Weights of a small GPT-style language model, trained from scratch on English Wikipedia.
Architecture: LayerNorm before each block, biases, tied embeddings.
Each number is 500 + 40 x the weight over its row's rms, rounded and kept within 0 to 999. Layers, rows and columns count from 0. Numbers have three digits each. The size before them is the row's rms in percent of the matrix's.

# q: layer 4 attention query, 96x96, rms 0.107, rows 14-78, columns 48-95
# k: layer 4 attention key, 96x96, rms 0.0955, rows 14-77, columns 48-95
# v: layer 4 attention value, 96x96, rms 0.0925, rows 0-63, columns 48-95
# o: layer 4 attention output (transposed), 96x96, rms 0.0998, rows 0-63, columns 48-95
q14 055:498503462413502573510466553474501494456501475473541454553539499508502464531596461544547539555454446495520487428513518495501538415485505521444527
k14 062:450455524460471490467532431525522500486565463535542516500460540528488509459440450520545542558513549452492468480509552429498492463500521478525498
q15 057:492471481540515523574510544498515503506497501432598473498473556470491464511489448450531500455504466492449482522492559529497431570445452529530531
k15 062:451532525490499523534474428582465482491555522463538467472475499405513436525475502510503554491483474443440464530474470522507438520544495503586566
q16 058:475502476438523507481506540516468463587515459472478493527554512402617468467519496509462545463469541520495453562492474452474434475522504495501532
k16 065:506447489497520510539517509604532545524483449448464537499487524459571497457450510492505495492483528505500479493476478490525488506560435467511601
q17 054:484497479552466575504488450470474561511463578467505541444510599477449532514494492482499519512516492490536518526495542491463500579564469513550414
k17 063:561473501519542504473515498472487512519452559437570550508491469457505484508583471522499451535463511452504494496496535553455476510544571482455500
q18 057:484514541496502479434533523506490555481515522455480471490488407502524534464422571536478483465532489419474510389481541453504512500566493515500507
k18 065:518572471475533522438457442516462500513541520523530482586550534447497530463424513554465498533464535439545568442487457465486455522529506514412547
q19 055:595563441448577511464482510503474464453517465533479537509526526551468509522531577563522515458545515440470534482490503481509521383477509472506535
k19 059:477440486430461461505502563515522491585523462505495540507531440547460520511440585466470522582558482496501451559505586491504484497503506485470488
q20 053:557509538517539454481458536482509436538465523472526469566532528511495492512507497522474472424504473486516597469509532519508433445508549448405484
k20 061:490524513544511475520548429588497503477422537521434530558442510496525475478484506464547414448541464535520439507467487488533455548529523515506419
q21 051:459443500470489545544431576459505561506554595516532470523498451485560490513548495475499431503587514510502553503487459407511478539505555512533454
k21 060:499479433488584565540402514466528486484526479525506462539533468474507583478425532498429484477442553488575547485511479522506481500547539578485529
q22 059:446483516505528517536462495550475469546536513480520572525507439536553416539528439505545546526463539529420483507495517476495482538490520477478491
k22 068:553527452468552549490453554514532522497488517467505504467530503498558464529498440487511506564449491506432487447518430526520478387504489573501492
q23 048:556540481517393510515398614515436581447537478487491602425537433510500472478513508501555520507571507505532494421518552579501505477487506510458539
k23 051:465500434511427499484490459441464469475561507508487478441506498486611497467525444555509471527501538490479453499482523484429471498483513574532513
q24 051:511470470550465515488518410458526439476516479552510597511503532484515522499465447487480485489555510500477506553572528489471488490550538409498502
k24 061:502512431619458522504469563454541515395499505502453513447444531522484497519515467518529501462513495529473423515525494449481555531549466512545513
q25 058:523546453524450547571516489418475493480532505452530465474439527588484504552506482596523539530505447518508461409506456543520512496556500482513572
k25 068:500545447530546466448527534438474435510539527442529508472483526528555471507465533537556556516507543431462460530510484538473437419503549522484490
q26 057:480525466502557571488491480502455503455516497532501471463517462494540476538501499503483467549536528556503420530499535534522466505420470472508489
k26 068:472491442532515487537503428465519552542433496501554520473506537471498519536458488468506548499515428435473456474513571512568528545606440473512565
q27 059:525530450484463427502507524519542499563443444573553539443556521497534498606457469486487457458587513498545554506495388511465503540541478525521568
k27 063:495448546525472470459511572487504479458458487584535485497525489529584500607503434483458460458587533541485427530481533554448549487428501444560479
q28 059:467507547552492495556568412442545464495485505471515571489499510525464557576538471495497505512501483463525585629527511503531490425490512503430522
k28 064:536474490554542532548536514470498505450473483493516547550504508558481402506475469546475473510491524500519528553517525514507538506485458546580544
q29 049:582531487468496509499495507465573503543513530524489489493546398549476508552563471529515589504392452542483474519504491544479470479478436602558553
k29 056:484494495488438519495549393527535445494495485501480500497585535540468458481548560467532536474533537471467516510496506523449493463466459473528509
q30 051:479546542501461544484517522514455488507472524575488485594516440498470608546548493513563522528549479469496571481560587468508534446420551529560490
k30 056:499517472520515495555587451512537525461527506499453495463528460582474573490526458514526499409467406475525526498575472540529578499488494531472505
q31 059:518590482457461518554538425461491483488484487434559468473441469491447506570411449481428510542500569532436568542508454531484487546554481453565529
k31 066:445542511487488548516500536483403487511537509418541516491511525597469493542472502495413517523544526451490502594449447518505488597537500453509503
v0 094:512387477467489521523391530528486484501502518455415518467517533496497499421494480574503549489553562456524539543540551530496525555514470491533448
o0 085:552550476578486440463519507486482503484461427617532516552443511512511499542509508482506451425497402480496506457534483409524554501478544523453496
v1 108:451482493517457412601467456536501527561503489521544491518459444502563498473519497552565492512494448489450390494484509454502473466482448532507548
o1 108:591497523581486557385469521503501511477452500411501515511530505482451578465476463501467485528507540558493533480472509486511477475603543487485448
v2 103:463544541511485545515511530447488461394555495526403551495521504521548460469501550429435419463450494463530512546497403424514486493456538472471547
o2 097:490496467461569513454532468565465485500480586503534443488506494417424524561547473552484529502503513453490495510475497550460513524461442555530459
v3 086:487500478558522482532573510474581610489459459537578502499506468469412494556481475431496550451505523480502501499462528520524507458500528433486519
o3 082:505483487381478529564502472493482497491556514402531470474455494476482500419528598455518499553454536563485484465494460490503459508533426469549498
v4 094:478478473453517490489496541538544544530579499406514467492528583503578573472536542499484545487476521436549527492513417533492512441564531438527540
o4 077:442553478550480523576437503495440554492502504560465522519475494538510429515515553496491430507463523453481500493545521469509538510416558560466442
v5 083:491506468506521473515447496487422443524500432537470555571503506527443415536492464498412510479564484538442458490548499503527537531529550497463557
o5 084:552466565509446457496537486491504529502478506539511507460511495522482590489507477479555537498452450439553542458498538469465539522485503512482527
v6 095:561542547449484555530577453538523526488449523500513459546522464513509579500530587463450461468456523481481530528485418483508456494516569441581504
o6 088:454487507535540539480548464547452520490515447393481557526458528491513467482529438483511510574477537485480490511464565594478531484479459514515502
v7 096:570539519477558506489496414490526404476472545568522524484529463488483552497488523530564498513402458527487510503489490521479522417507533444545364
o7 092:483506469530466512435482511501466510485530529445539461496483532439524471481463450442450464497593530522502490467498548572487502528497578532525536
v8 102:534463481524445544457477491560562518479488505534448542463504378556538528436454503505488458480519506465450587512487469500489486461449499449536458
o8 088:512472540585540508504539462523483491457429384439530500557421570462463498523522511463468490469447487543502447577454530559546495512522467518546506
v9 088:476513454470469520501494499533494432504466434517463505463549523536462505526511495540507577472508436502459440490529450498470498509494506536454625
o9 090:498516562533514430504473541479499531587527591519484449513493545452517506516476458558529491494486503447493537522471498474492484486510496529488447
v10 087:514493495541490482468561477457434480417434492462553511477507520540406440480498550517534619510476498506471465430515498556452503452512492511400576
o10 086:453494504467462472580508589505520484521528469569513439533549474540532467532486441521462510475555555541486510500483470452515507608504485488577465
v11 087:499481508531580512471569536536484534457472540420457396475538511529537540448495550449458432518487439527485480493514446517472468545529582547541523
o11 084:463458501576498511561495505512518515536444425526502630513502440530478451512547478486497483488432526484545539545490524546476516494464457477532503
v12 106:465503493526454527543524435497465430455483528520486494486474506503484482517407480562505544560538467479472516445466638541482552479541430502540426
o12 094:528479496487539466455485553496602460527486479502508541525523489461560507566517487444513489467480555600453431564474407459483421497494514496524565
v13 083:436496584450545499443411447476522420503500569440493474491457533490482488501550484485428465526479495484526542484547374518469501551496483480510522
o13 079:550517412545471501506507574566460475503510414612470538463503528575555492561474518571548530435542475521462444489541588493485514497447512517503463
v14 098:522454478470517487516473441523559491555518448531477501466527454534507629519420541540437506414527552437431524471506468481514504463457546495536431
o14 076:512499558551461527475560478475461511468516470407524511522437574430443459445531472469506491528430430469505527510531587513488497478534491487501507
v15 099:493534476479447510499545525535414494502589535502574510506479485520584495532573479504490462483442388513526450471487461484488491498491506516489438
o15 090:458461498499528566519459487467545531512442465477476485492608465509462479540487424500437496506540560512531545600496514505532526482515521519544533
v16 118:454554526480519512527475590483470425497473500487526500590416532458514454526569494472529426522463542557532447558487496482511478598469436560505547
o16 103:553510457465526481414491465514490454491529556553470540433566470566551513505501536556532542517547463490511488469502477508482481478541514489437489
v17 089:556466497491490504505519528499483428492514479498482531528506523464520469462459544520498445512455500479556533565540521557508517518434439453515389
o17 090:481514490514543504497466508439524477479506593627503459529536479450481440514483474507526467465590430491504498500477475429477498543536559560476513
v18 091:581455488488470502505486553515534541542493478520456521485479526541534507452528507520474474434475551484452556489482487563516506492502410635521448
o18 086:465491489549503502440619425462484469446475506490538524557462531545545492574482516471511522512536484548524466526505525478535491519553501436406540
v19 092:501490483532502497540520557487458430415524493511462520550566595456532458536521503541532513546468479512532432517531518466515534516562461545503491
o19 090:435503490485496428494467515443529512559512627601541515486541426462497471602469462485476474503566483464470522473512469451445506536461561525447500
v20 103:499473448563534464499531487525543549591524458564503454479538479552477486526434494505472547441540486448429496451509539517498482512566494478483572
o20 099:534478550573428481569505469466507521508471498442528563540438496489477557419536520433540505536442515542492514544510512485529502515490493501548457
v21 091:542455473494583452453474503534520392433430511518537443444524455477487505449468482582553510538512457472492425491513481556467457505469553529534481
o21 086:500494492587423431462471550521508541564555435514514507494524517438547474453490463519455445420500490493511533500476526494487514520537498509500485
v22 099:441496543504488523450436513555575445460507499546523449484478415515590491463526483499454420510512485535529484480514466484500470512443546514552521
o22 086:542448489567523520505576520534478522486451416412489522476479546475480520514500524548491521445438508474542488558465544565455491444585446488550488
v23 094:459494537472417545498527564566448558569520476470526432530546492533541568512475486532479409573474498504508454456514531481503506478441540500472439
o23 084:475452500584587531539500473482542596480455507491444542471507553528501477512526448487479543455537518475524564528531503550494536466563462498543485
v24 089:568521454522481590541532576463455523454424484484501419490512506548526489465538553492424476491512500539440453486516510480472497469499547518607495
o24 082:458449547501527490530534446484504526533433459444506502518503543504460459576503408482475502484417455487512544557448517551493558505493462473482517
v25 088:450524496510525478503536498501509489557546519449552531512483509507546573545534475500425456470541468547474537442479476484505514530502390497608452
o25 086:501468456454516580553481507465514478458537544555470503456542498551496448521525536491552591540484501531465441534524534498542498467514549458417558
v26 093:539523542489488489437556540522541501542511497505388514478571484529574529478481513457452407510446482506549500498524464510509519564473545527535433
o26 087:418450478582546540563512427496467522474486516524503564489454491456471508479513538455491522510509491442536541523555532532511501513516470458503530
v27 097:463527504480503469519440482507427471494482494458539447585403506468512555416567563488538510457480519503489530425512433465502473466579453482549493
o27 090:513515461497469513488469547531518480464513522499525468448573544566497500514503425550515525570476493528476415455555531484494508503460508530431448
v28 101:525463533516534519526516461541459567513526495463554393515394480521486527493523510467463447504470539521446488443528497476447507496505474474514578
o28 088:528545490520532562497498507483525478500381474549501559470538499601468494480536482554521512512469464550527531496504501521556474453425563527492433
v29 091:441545463472460486528498500535437500525420437566525537578491465460463430491558473578555581495547515514500482468504539513488500491478472526457504
o29 078:502428562510474430450474530466541535499542568419482407469508561474566579496460442496533538535538471517478470433488466462486514548592488519471464
v30 097:459507511525527498587461474407450479478464507465522458517493565491489382483547477507509487494452504567530428489533524481510508495511558483470564
o30 092:497510468428439454468456571521520501538539556584531520428541481507497524577438474517499546481538498466512548431512470497445562554483474492502424
v31 109:520427517477458555497465517509573585521492511499548451498510561509461423489529492525491450446464522507531514574509494486470503497457503471498428
o31 105:453540465443521476576513549474451496522542480491554488512501523524494506607475533463545474527562488496498511528504501480528514467520433532524482
q32 074:543591498541479558454546552524517539479509576525573525489523437457620489548574527479485486507474529551494476513521504453475532426502539434551487
k32 074:476469522502520552519498515480500529537525557455478483542539560541467545512566544486452520551543544491510517511546401500518521500495525467418513
q33 065:510502507515600533445574537631500515504499421567510519576474472390550485449505492484499502543444538495467467450483501534489479477461570516482553
k33 077:534560496511527504430453466482449437454466580496441426508489561521548527531498437546490489452527548525444530477513463513539538484517498518575525
q34 073:454457508476555470549451441470470471553520424468490573481479555547560530445483469520456425608547529469459489474564452519460480529502504518419527
k34 073:573452490554466565571527502495547477456482478510504504511486440527489441528484443521502476507508403532398481488500530502476553495572481541508466
q35 068:518425524480480494519484444491577473473451469481485499459552465518462511491542522483516523459567432571475503588459524495555505539544449422520459
k35 075:573510448531468427423541501573550481575502522452522559532451447503547553511538492482439492488465456456519457536482452510474531481481569481504487
q36 069:594490497592455509481538524524548507449504428519518512533387441466465554454486493485446424508488529557504557445419460512493519476509531504569532
k36 076:519563583445539499439447394561451480472503524514471484485435519564468549467448454481466490547485546480517532517445495529517482482514526519554533
q37 070:535531477513509539405459468523544488534478485547563480509516524490471459510459534531558530509515519549502499508440472549538542537477509464462557
k37 072:546530477533473434496442472490489479514415464544553501480537485487591500503447517643456479488489574517489465474481419517526490504500470557568550
q38 063:527478483468533523544516533519557484513524486532548476454546536500508412529564490441511491506447506543411535493447454538538543489457468467522487
k38 075:538493532545461471501509508465468530483509471551465501487493513507500536483407441525478464517430442464535468515513464564507497564516509499515531
q39 066:614462500522511524525515500487556540452504456514541524599466492450540474456459452527458476435522545465581520495432424561544515485557487534504493
k39 071:545519567453469513451443499574481521511463445500537497481519549516461548510507490541498514544479511475518544476471423518517487474479507525502501
q40 075:566443508426530477602522483468549480507500528528484523446532510428487421473511478470481545495473487471515514507453504521559460482585449578486461
k40 081:486477504515456474471472529526507498461439488554518511488525521523514493509405463517493410522464501461550441481516473554491486513453480481533537
q41 079:510525521455487479535460473388504461540467530488455463504584501516510484544530494527533532488540473513489484530507491534518528560501412448534531
k41 086:452514503531421420552514552490519530447507413508510532538522521492495476584469577470508538506503473494519441557399521465501487519472526494456579
q42 083:510541494466495542509580474508460430497494432523480517413564487528547541521514452450473487555531501498439496516464504514515470477432518562509446
k42 089:598512577523483457502537490480568427532479499525399487505556482484485532544518476500481516475458426485488460470471473507493622485571453494464547
q43 074:518549454501472546464500537554521508505485529434520473491544515519497487535490527555473612491464461436435492505505473519431483486512498574527553
k43 086:455467526524502581507474489477542386509442505459488507498485562481507468529556560521563517469438557500508442512517515489458482511467452493463502
q44 072:506505506609482542457541515501541556408447417509558473548489501461413520530437554506565465448474542500522481529451541462510533493460499496583494
k44 071:462538482464508470493472511552436502546563487421518513484487488436533580504487497542500506522517561415536486604459543529537493539446421539500440
q45 061:544477543572508508469531487474627497440484479495541461568429449482452502476515509479508523400458505502548505526417486515549561473467508468562554
k45 071:581574508410473498439471501533472515538504461471561487512505548475511592501553547507481498528449548494533564530467486488528452510468545519517504
q46 073:588488512521539547529550505469569496479493506537513490516512451535530474529520438461487509478483463524424545551500470570490540475547424450536520
k46 079:540579537525472494484481544494513546512510488480504516554468497566459517558568469504434558491437487489523517536472446506509537478506527498433546
q47 069:473494542526468424438564531511458508461531497465486478513451485437463491466497564496507498566532497478462489501496519455550503501529493540480518
k47 075:458464482508537447455484487500489543515558508420535427503520492478441462515437477540522476478480489410481470461534531451468492535466452558590521
q48 080:434530533526464538426469521599496535463511458505496515528437489541514548540510542501517518507489548516489488473512558474475503476482527478513520
k48 088:453502514485516431500468485572534596537523568440568433502453518526537514517552482508498476562508493477443446460537540499469464521497417537537516
q49 079:479471468553527535551533564452442546425488474496534563459453476524538494507496499476489447552483531454442500536560493519389454477505487527519481
k49 085:426426514539527541556511516446525473441514558506412548480485496541520488515563457472529513518542443492490447541479503507499520483521463494432499
q50 062:507451527513452493532527529446550449493468463518476491526540486518404514528394449562518488472529452559553553479464459526494527517526493528448490
k50 073:460573476487526472450485445522569445543497516537581554487489479520509531476370419460467501506477503469511524504481545523535481466512499492558458
q51 076:483441602488510424567536509450492483491521510439489496496520499495472511450493489519429494519446406465513509459498464587526508541558442517436544
k51 086:480544440479512429496469475506474477452576426526544463506457490535490546514414492459471473493422517469494523497518517519465443528471523509561522
q52 069:552526540577489515429530482519581458482483427519503496505481451525526567478546533529540483424556497527499459521464468456439556538448511404543534
k52 080:503462550536468513480496447444480468489533520445484503515463525532529545569490491555484492533525533450513475530461518521498593495594447492501454
q53 068:595485554560507505401538534578533534466485447510547514544420447478494502474535480485540495489461487539553523453383497573506540472445555524539495
k53 077:588570532434481406476411462566421465519505473475521464474477547534484573503488510517487492476455586494523540472462452518483463493469529538543539
q54 076:481562452525547561542490487422528464491480493550491524476509448509494494536544509462537491506469534487442489578575520493446490481523447404511500
k54 088:464470533520481524565529532427535533509494522525434532515537504526528442545616485517475508509521424562525383525463509491485564516543464491482525
q55 071:498481540600522455490510494545510523411501441525527502556425465483478520469502522568448465486508502498520482470504407533525547498471507475540521
k55 070:495585516444521523430508490506418493537544518466517421525437567507481504511550497447453458513512525490474553551451575492523416466491521492540497
q56 071:492518530430516429546439498464494429492489625497450494442550463428479490478499485478490552475476409426502528508539555467484454488590471493487492
k56 081:433463464520530566433493516464534484469508489538501502520471473505563478467495496428471511453498548554512442548531516499484522545482496410538508
q57 078:464524520488525441495460466480518503527531594481492550464464527439494487479549529451523567527469482441579502515541550426565475477499551513459493
k57 082:475412438481517515505493541478502570535512448516603513493546502536500484472483501475455440514498516545524474458584495467479485553434500482591462
q58 067:531495525510436514446545567505535518436465480486508435543497502434441481569479525448588512444456473510546478489395563470548556502496470500537499
k58 076:540569495428507426419445498574468501551526515435573472484489522504519535503456547506476537511470571440553499480486473542539446539447500480575548
q59 071:471518482506470564476558483456465450507575561510466474446518502559515506467538496503473538525486492469472513566561541434493506431467531487483489
k59 077:506408530552537576562553488381546497495495469479445519410548482494480495498515472528519497469487459552546461520530510487489530515552457506473515
q60 069:532516493581474583514489452562551496520471416502473492550478540528450497521530559498519522532510468505473478519455453459494455578456547455477547
k60 074:546483501477461489522532439512509484472459510461488542506501538570552530590500503576499490485509534511491430414459461479525596548444461525546519
q61 074:526495536512588407510490480469504462493475509505466533548486472409544523434488503461498483510503487489501530589488493508566540546521483443487528
k61 082:561555524492517456446533536491493510531532462494514508529488483508511508514496528507408503487502483530494557532478469492512579486491596480525484
q62 070:427579479460525479412509507572470519522458503477503448490472516481480501503440526479431557518497568500452512406480512558515415489486509583579508
k62 077:454524496490431526478472461541485440497454554556451450544488533437429506413491432492560478514489550506408500469522553503466484533475425541489487
q63 072:495510528490397481487440475574392481432497507476508525543516528557476457577537497578443506488544471544561496489472454455571498529453547454533432
k63 078:495517513425502535513533468497516546541482483486431516502505555462508500504487580441404480501462493497570551491495455476508515509437530477454503
v32 069:499553463535500548576568472485502549465475463492489460453496489434518568379499524473490527521490505533519487544508527478503497504498510446449434
o32 068:506423502525525494534462488503485573452475506487523543536434496473516576420520509425512475470503537527498558503414506498478472475560480532602475
v33 061:494504516522488496500461561473529531535515513463477507504504471425512488580484574485570553542528526407591479484500484517492519572517451461482571
o33 063:499563431596464448424396511544488514457476462537515543564415494506469499426531515516447459510526512491530532470458507524570467542520571515428468
v34 057:538493472501480538481499430543537446491514460452561490498493500475564525442515507498570477520454459479496529591487521435515486482524483461551423
o34 053:406520454520524466515455568518498555488462535523530516455520463516496508434457453452392482522490558519482520462541466556422473527570466497538524
v35 065:507525508556444459486567521522447507542588521445433410512484433478510576546527516443530542521565481458505466531488478482447546494473539485502543
o35 059:567495469524542600418553497519505533484443504531500521440465551529453474506500537487536512499493447488517521465389548542478503514479568545459500
v36 065:494494524465484502546467443483474413523362538464540457516520478464471449469481501578536513493506455504433503478527493509538451493545520556485501
o36 062:428469547466504483580514547459540532511519522443530369559520473502460488489475406471491497453430469513485488502525471451524540564481443481500545
v37 063:494481533461562489451438472528427494461519562491490454460489555514469517396411549524462462528472525495493546461510475542507493562517489546475580
o37 060:550499466507472459413518489505498478429455473518494385513523491466493527521551496421505439502496487549492519523609479433566493456494465491532507
v38 071:482522532502509534480526443589514411466415472466532510470555476529475526516427463552588524513512486431463455513511529527545513547510477527526460
o38 066:506462521421499462558475504455534563512518519449488474530493500439533415444502501473445533492497512534533485498618473585525473485568425469524536
v39 069:473512479500489490541484592511512516605506542490476470468498558459539517572509519525537449551531559460462509436489515548490443547494420569501495
o39 068:565456509447499489547476493463547454514485487523490473519476514499483473494474410444467531475525454527526492527566505447570511478476484498451526
v40 062:515477474467475478593467512523478458572486508493398485555467466495524517444535465512526465512489490524459501567483458548502486417487544573459557
o40 055:512534560497569518465444562409533530532442544554540474503531498463480503535498447470459488512433511479539552463408420456483445509470548557463486
v41 061:505507498472459516441439462547475408541460506503525413472521484525489480445452479471485468504532532584529478513549477495543522505455485517467566
o41 060:510514527484522495577526526475509538518583508449497379534478480516578496534471520500490506485458495478475487434571420531474486451543489461526504
v42 072:524470522505446522451468478502472533514438574452545510483471519484496482509486501567523504529446503492455504450518466545549470540547442521535500
o42 071:527428502500490507515512538421497531473476469462523492492532502462482583498508477440494469512499434503509526545541526495498477514547458499441497
v43 074:508489502506425541478514627452437521511533490511456462544528517585506420491583479464479472477489507589529558462499517476493541465457599522493529
o43 072:535510517494512524505529452525520472526529514416483504482498542578525551560491496555568546563501491454479456480393483509444533519474528501505471
v44 070:519474522526462518582518406511555483559482447529551562505487467510522466567539508477476529553504525448500431491509460492508500502490592478479520
o44 065:466487468490522443514512516507500489514502438603509518535471461431522469466441546522437495465442483501564519495405468513493494550506463506521504
v45 064:545546557540557494432532523465468469505447546480446499499509410509526488492432447448500531461505443502512554491517494474489591490477557496429575
o45 065:496467498595496577422528519530515558464499493442506492483480566496472547533535547516545508500439514537507461446415558478523501481517561540520463
v46 064:492502481483519471524576429491522514520562456513501502464492492443392487523543518455635557511532489476527493468467508460548485455536533511505540
o46 064:516546480520505483529502540488493498539525513579457537534431487400536467411489598539490460478494465477497530542514484498485507490512454505545484
v47 065:543481455521536536463513522558560511503496447501633548511463423543474490464534545500473528535539548511542463493477517441469495475450504498485442
o47 068:405496476551541473537528520574418489487490478500467506530488430510508459510450527486400470470518504529501495475488518561518497498487520481534511
v48 054:451461516492524511499538519479472515376550477517557466470530505511422506530496503442503494547457520498487539494491513510564453508549485568541572
o48 057:541434498487505465545533491483497519428438549564489514470433503443531529489419510444521461438537468564478427560538485421525555506490514540556501
v49 067:499497504508567525476447590538488487439517480568447432520492531444477521475483470505532476465463500576473530483473514504479456555544525519507642
o49 069:542535491574438440458497487573488494489462480479507505508451560470510577432528521424544528483453527547484478560562445463600505457450523492524449
v50 065:483488539499469521543533409437426491484429555519454470482571530514515472444541479541449524462488507575451449499533408500526569534447500541462510
o50 066:493451574434481539556540472458540520482508514365499429505463493492510531542545462479557530547486471487489465472444568496501506473525429514517527
v51 058:487556516464501485475541511395501514493532525554436560499538575524449496503533499499389442453515468512528517542483510482511540557487584465540494
o51 056:502527544479517525504513518497467464476467516485490503472518457559497480532434532526546539539513498519466498527523520464523506461525500461416445
v52 063:473529509493557566490554525412472440511495552462478564530461558527463531572435503472486611495483459412544479568514448505506524488403528461445524
o52 060:512470495518538492430542453520484526460541403568531525516494496503517466505524527560516558514536468542548485449360537460521487489458566545483490
v53 067:491426468467507490465525471527469527488538499488472484510493561519462510395559510478475451493525467566454519487509550458522445417503534477519455
o53 070:575455517437525556558573497477508459532533522505457459443569506489535530523470535494558526483485469461443489542526481468414536489467448470572534
v54 062:507526529522588496497425535549518429451471493553493546461450425502514454571460481521530570545451519547523433528513498518474578467483491501462531
o54 059:428499517550439482523521481482475544514498466454538480534437499487494478531532593561470458464522516531532416537486510521544440493521489458488497
v55 057:482483517455507528503533464493439524504429461532534477467485461577424398568509457532467508477512504552465521412516501541527543462559501526504475
o55 056:476486543485502478599514515435553426501533529416488503593484525475549476490462508545471532501482498458500498522528462526535490563520423435511517
v56 061:469498472532518552469438472519560524517493526496487567533534493443522555361521472460510578399468576411545525544490487444545488520496546468515489
o56 055:576473435584476474512431516551489543515485487580508551435485464515508517387518478531456495541494564478477527448491513486525539458464634537537484
v57 074:510522528488584487461547480506478525487533477442497446366525501522447509576440486511591464460487449471515487537487546488499487479555454567479461
o57 068:452542512522496477526473533391499567502532578495533539520455539434528447511497470455474484566522511495479546521572457523495513541605429514501457
v58 069:546491479489469519433487413505523498528513506529555492521451470460438567374511498494524532514495544459465452541511575468489536506497480494507492
o58 062:450464473557483549471537502506439495477595536452540464455483507540505482499483509514471483607467503496566539467532509559466542538466521535418505
v59 065:494514508458481541444413515433453521467516530588474443493500531568438473447487475518451485466462541518518558459522455542518553478499524490507480
o59 063:534559540474520516541541431505532457476515534459521482550527481559528497481490481483493551586518520459507544539522455477546521498497527462465481
v60 069:514510476524534499555565533478491544550596479492547524599405493460531494593522548490442520517505519488545410532470459485491486453474558495485534
o60 054:510486491539516465463516465544488452507466472596492590513495538488493428466412529533467482446514484481473517495368507481522487521444607542459521
v61 073:544521457485524464446521475587540502521472570515474492505451534478480542416518497481521471423447476482555538492506572473494465537512441489501497
o61 070:513529463557546521432531544437461566494522517515523511480485472564483553494515507450547459592454496486477485485528495504536535409494560549457417
v62 057:494557486563522528484460548436533488487518509513422551518453474478588515518415482439499533481473522462526540497496467533499509474457512426447578
o62 060:440536478541428532433442506588517558467487431535493516515416516484447515469564534512509523509562523492552499492518512441545473503496594511510488
v63 063:493535515513582492426489586533520525497523491460524453481493476540497465554473533442502526459475478510565559483506414493504481500494402562526486
o63 063:562533447455429547484500497508478491509557506542448518547568480537476516590521540559485455487593475462473465480463544447483512510547520517518446
q64 158:524549452482491501452504590400511464580480535507441471496574504511561500493461497482503515475531536564497502508493490492500400426543467511499483
k64 150:547447459449538524462486555510557469470499548496471493451548469516544556509501501506513566518639550557496461500508448489539459524561510478541510
q65 138:507534456483519497489442489500414460540507503516538481480525488550564566466480509476485500520480504489561533533484504535491435454512516479481448
k65 136:566495504432525543452487484474512474487502545419476459463565440553506573417515515501457527542559514522496579434521455509518487492569448464513544
q66 161:431547521446438513483492566493579427429519472448528472479560579437505514540479473506495506562497538512445507482460466555480523532493457518558528
k66 150:493487499435464467526456563594494473533544450491543430482483468433498508519509438519487474514519594519471430516495549564504512538439481518555502
q67 142:571554517504472494499560524447520527570439513554437502531537501490579418494486474463504492450477488557512470482492504563486457477535430488542582
k67 147:490499526474576440487511523506536488524467515569508542508500467496512537568499512489522532375570537508485496567492436509552482490513501465528473
q68 159:484542530511452540442524446487488496496498478488540450584593535437429507511411529505476502511507486500491478486485503461503491595498515519491536
k68 148:529493539439541493531538501491501482505504544450518270518500561423489489566478434501441511426523494480484479531490490485504507541543490529510518
q69 148:512489441483458407515448455431459473532515452556514497455516558490513525474442540502536499521529487585477500475584463370458503516475582518456498
k69 131:530484525478420462477489516439506518482583536484518473530510507526582522465483477436491504496526416506532515413513499433461537533538490540448553
q70 160:457504506454442468536478487476478553529496496629512431520568497545518499531461454497436461548480474460520542447517511503522518524472404477552516
k70 155:456513489460524427521502527510514503526484514618519460511521432561464462577457502531462473429522479477494521494525442475529554543427524474469494
q71 140:503477468423542433465527504483494506539499523486505478418481529514507494524532523479586532499535496559490438444496539525568555437416424510517537
k71 117:470558411522500465533518508572449469456490460602511589508463504541508520545474586522556518522512506506475433517488492522531494476403549509475497
q72 144:476515524465504423560496566452507489482498470491405471447464464541420507471535490436521535439458483529515486452494469545528528449422478403526543
k72 130:527475529382479478564491453540538485542490477531498460488514488516526551435582546549545566503413506499515479514511447502490501508425449537567461
q73 128:534506494457472446482479559507478463477479359496494504496531505535453535545413497453563513518504510553476505601455434471481495469422445477535478
k73 124:535526541406478481577511558483529467522459452454537394525490494544509478502520481466467483456427483535480478494480428431498487501468490534526557
q74 122:520460375508548484525450481442433515557497483538509472441488506516475502519543594491485461523481464454474508460568496516503410509481528474453495
k74 110:451445507475533563529532461439515511438556554483450432473565535548543463474520476482515543535499425482514527513538505509520527500555440467469531
q75 177:424555525461429531511571565553550504506553479553442478510475467433531454434524500557470475423504480459555489534514481565456497511489426457561462
k75 163:522531468494485455477433510559489492591549461553523541462492486467499463514516531529495482402550517432508565444485466549450481522480457480533462
q76 113:449471402474465550476503546465518497546543492529529467410567552493499451546494502568427460560498510421491558514573517537439449520537452494476486
k76 119:464441462472495531494514532491513498506600543516472443453581466502535451543475426512503530481602514485531478483518566546506563512531447471487498
q77 176:485587400495504466503498453382447461511519508516546411493575565470528534493480564498491487514483487533436517455542450487533522514453521528514522
k77 168:467474463458494528490439519524543524443552540556490462487504496514549491472451479458457520473572487499452428437509509493506497539508511531473584
q78 150:496508465584527517503483481474553514524409597435521505528496490505521448515564509552505510459489503479467494479522571561513477481507555521484528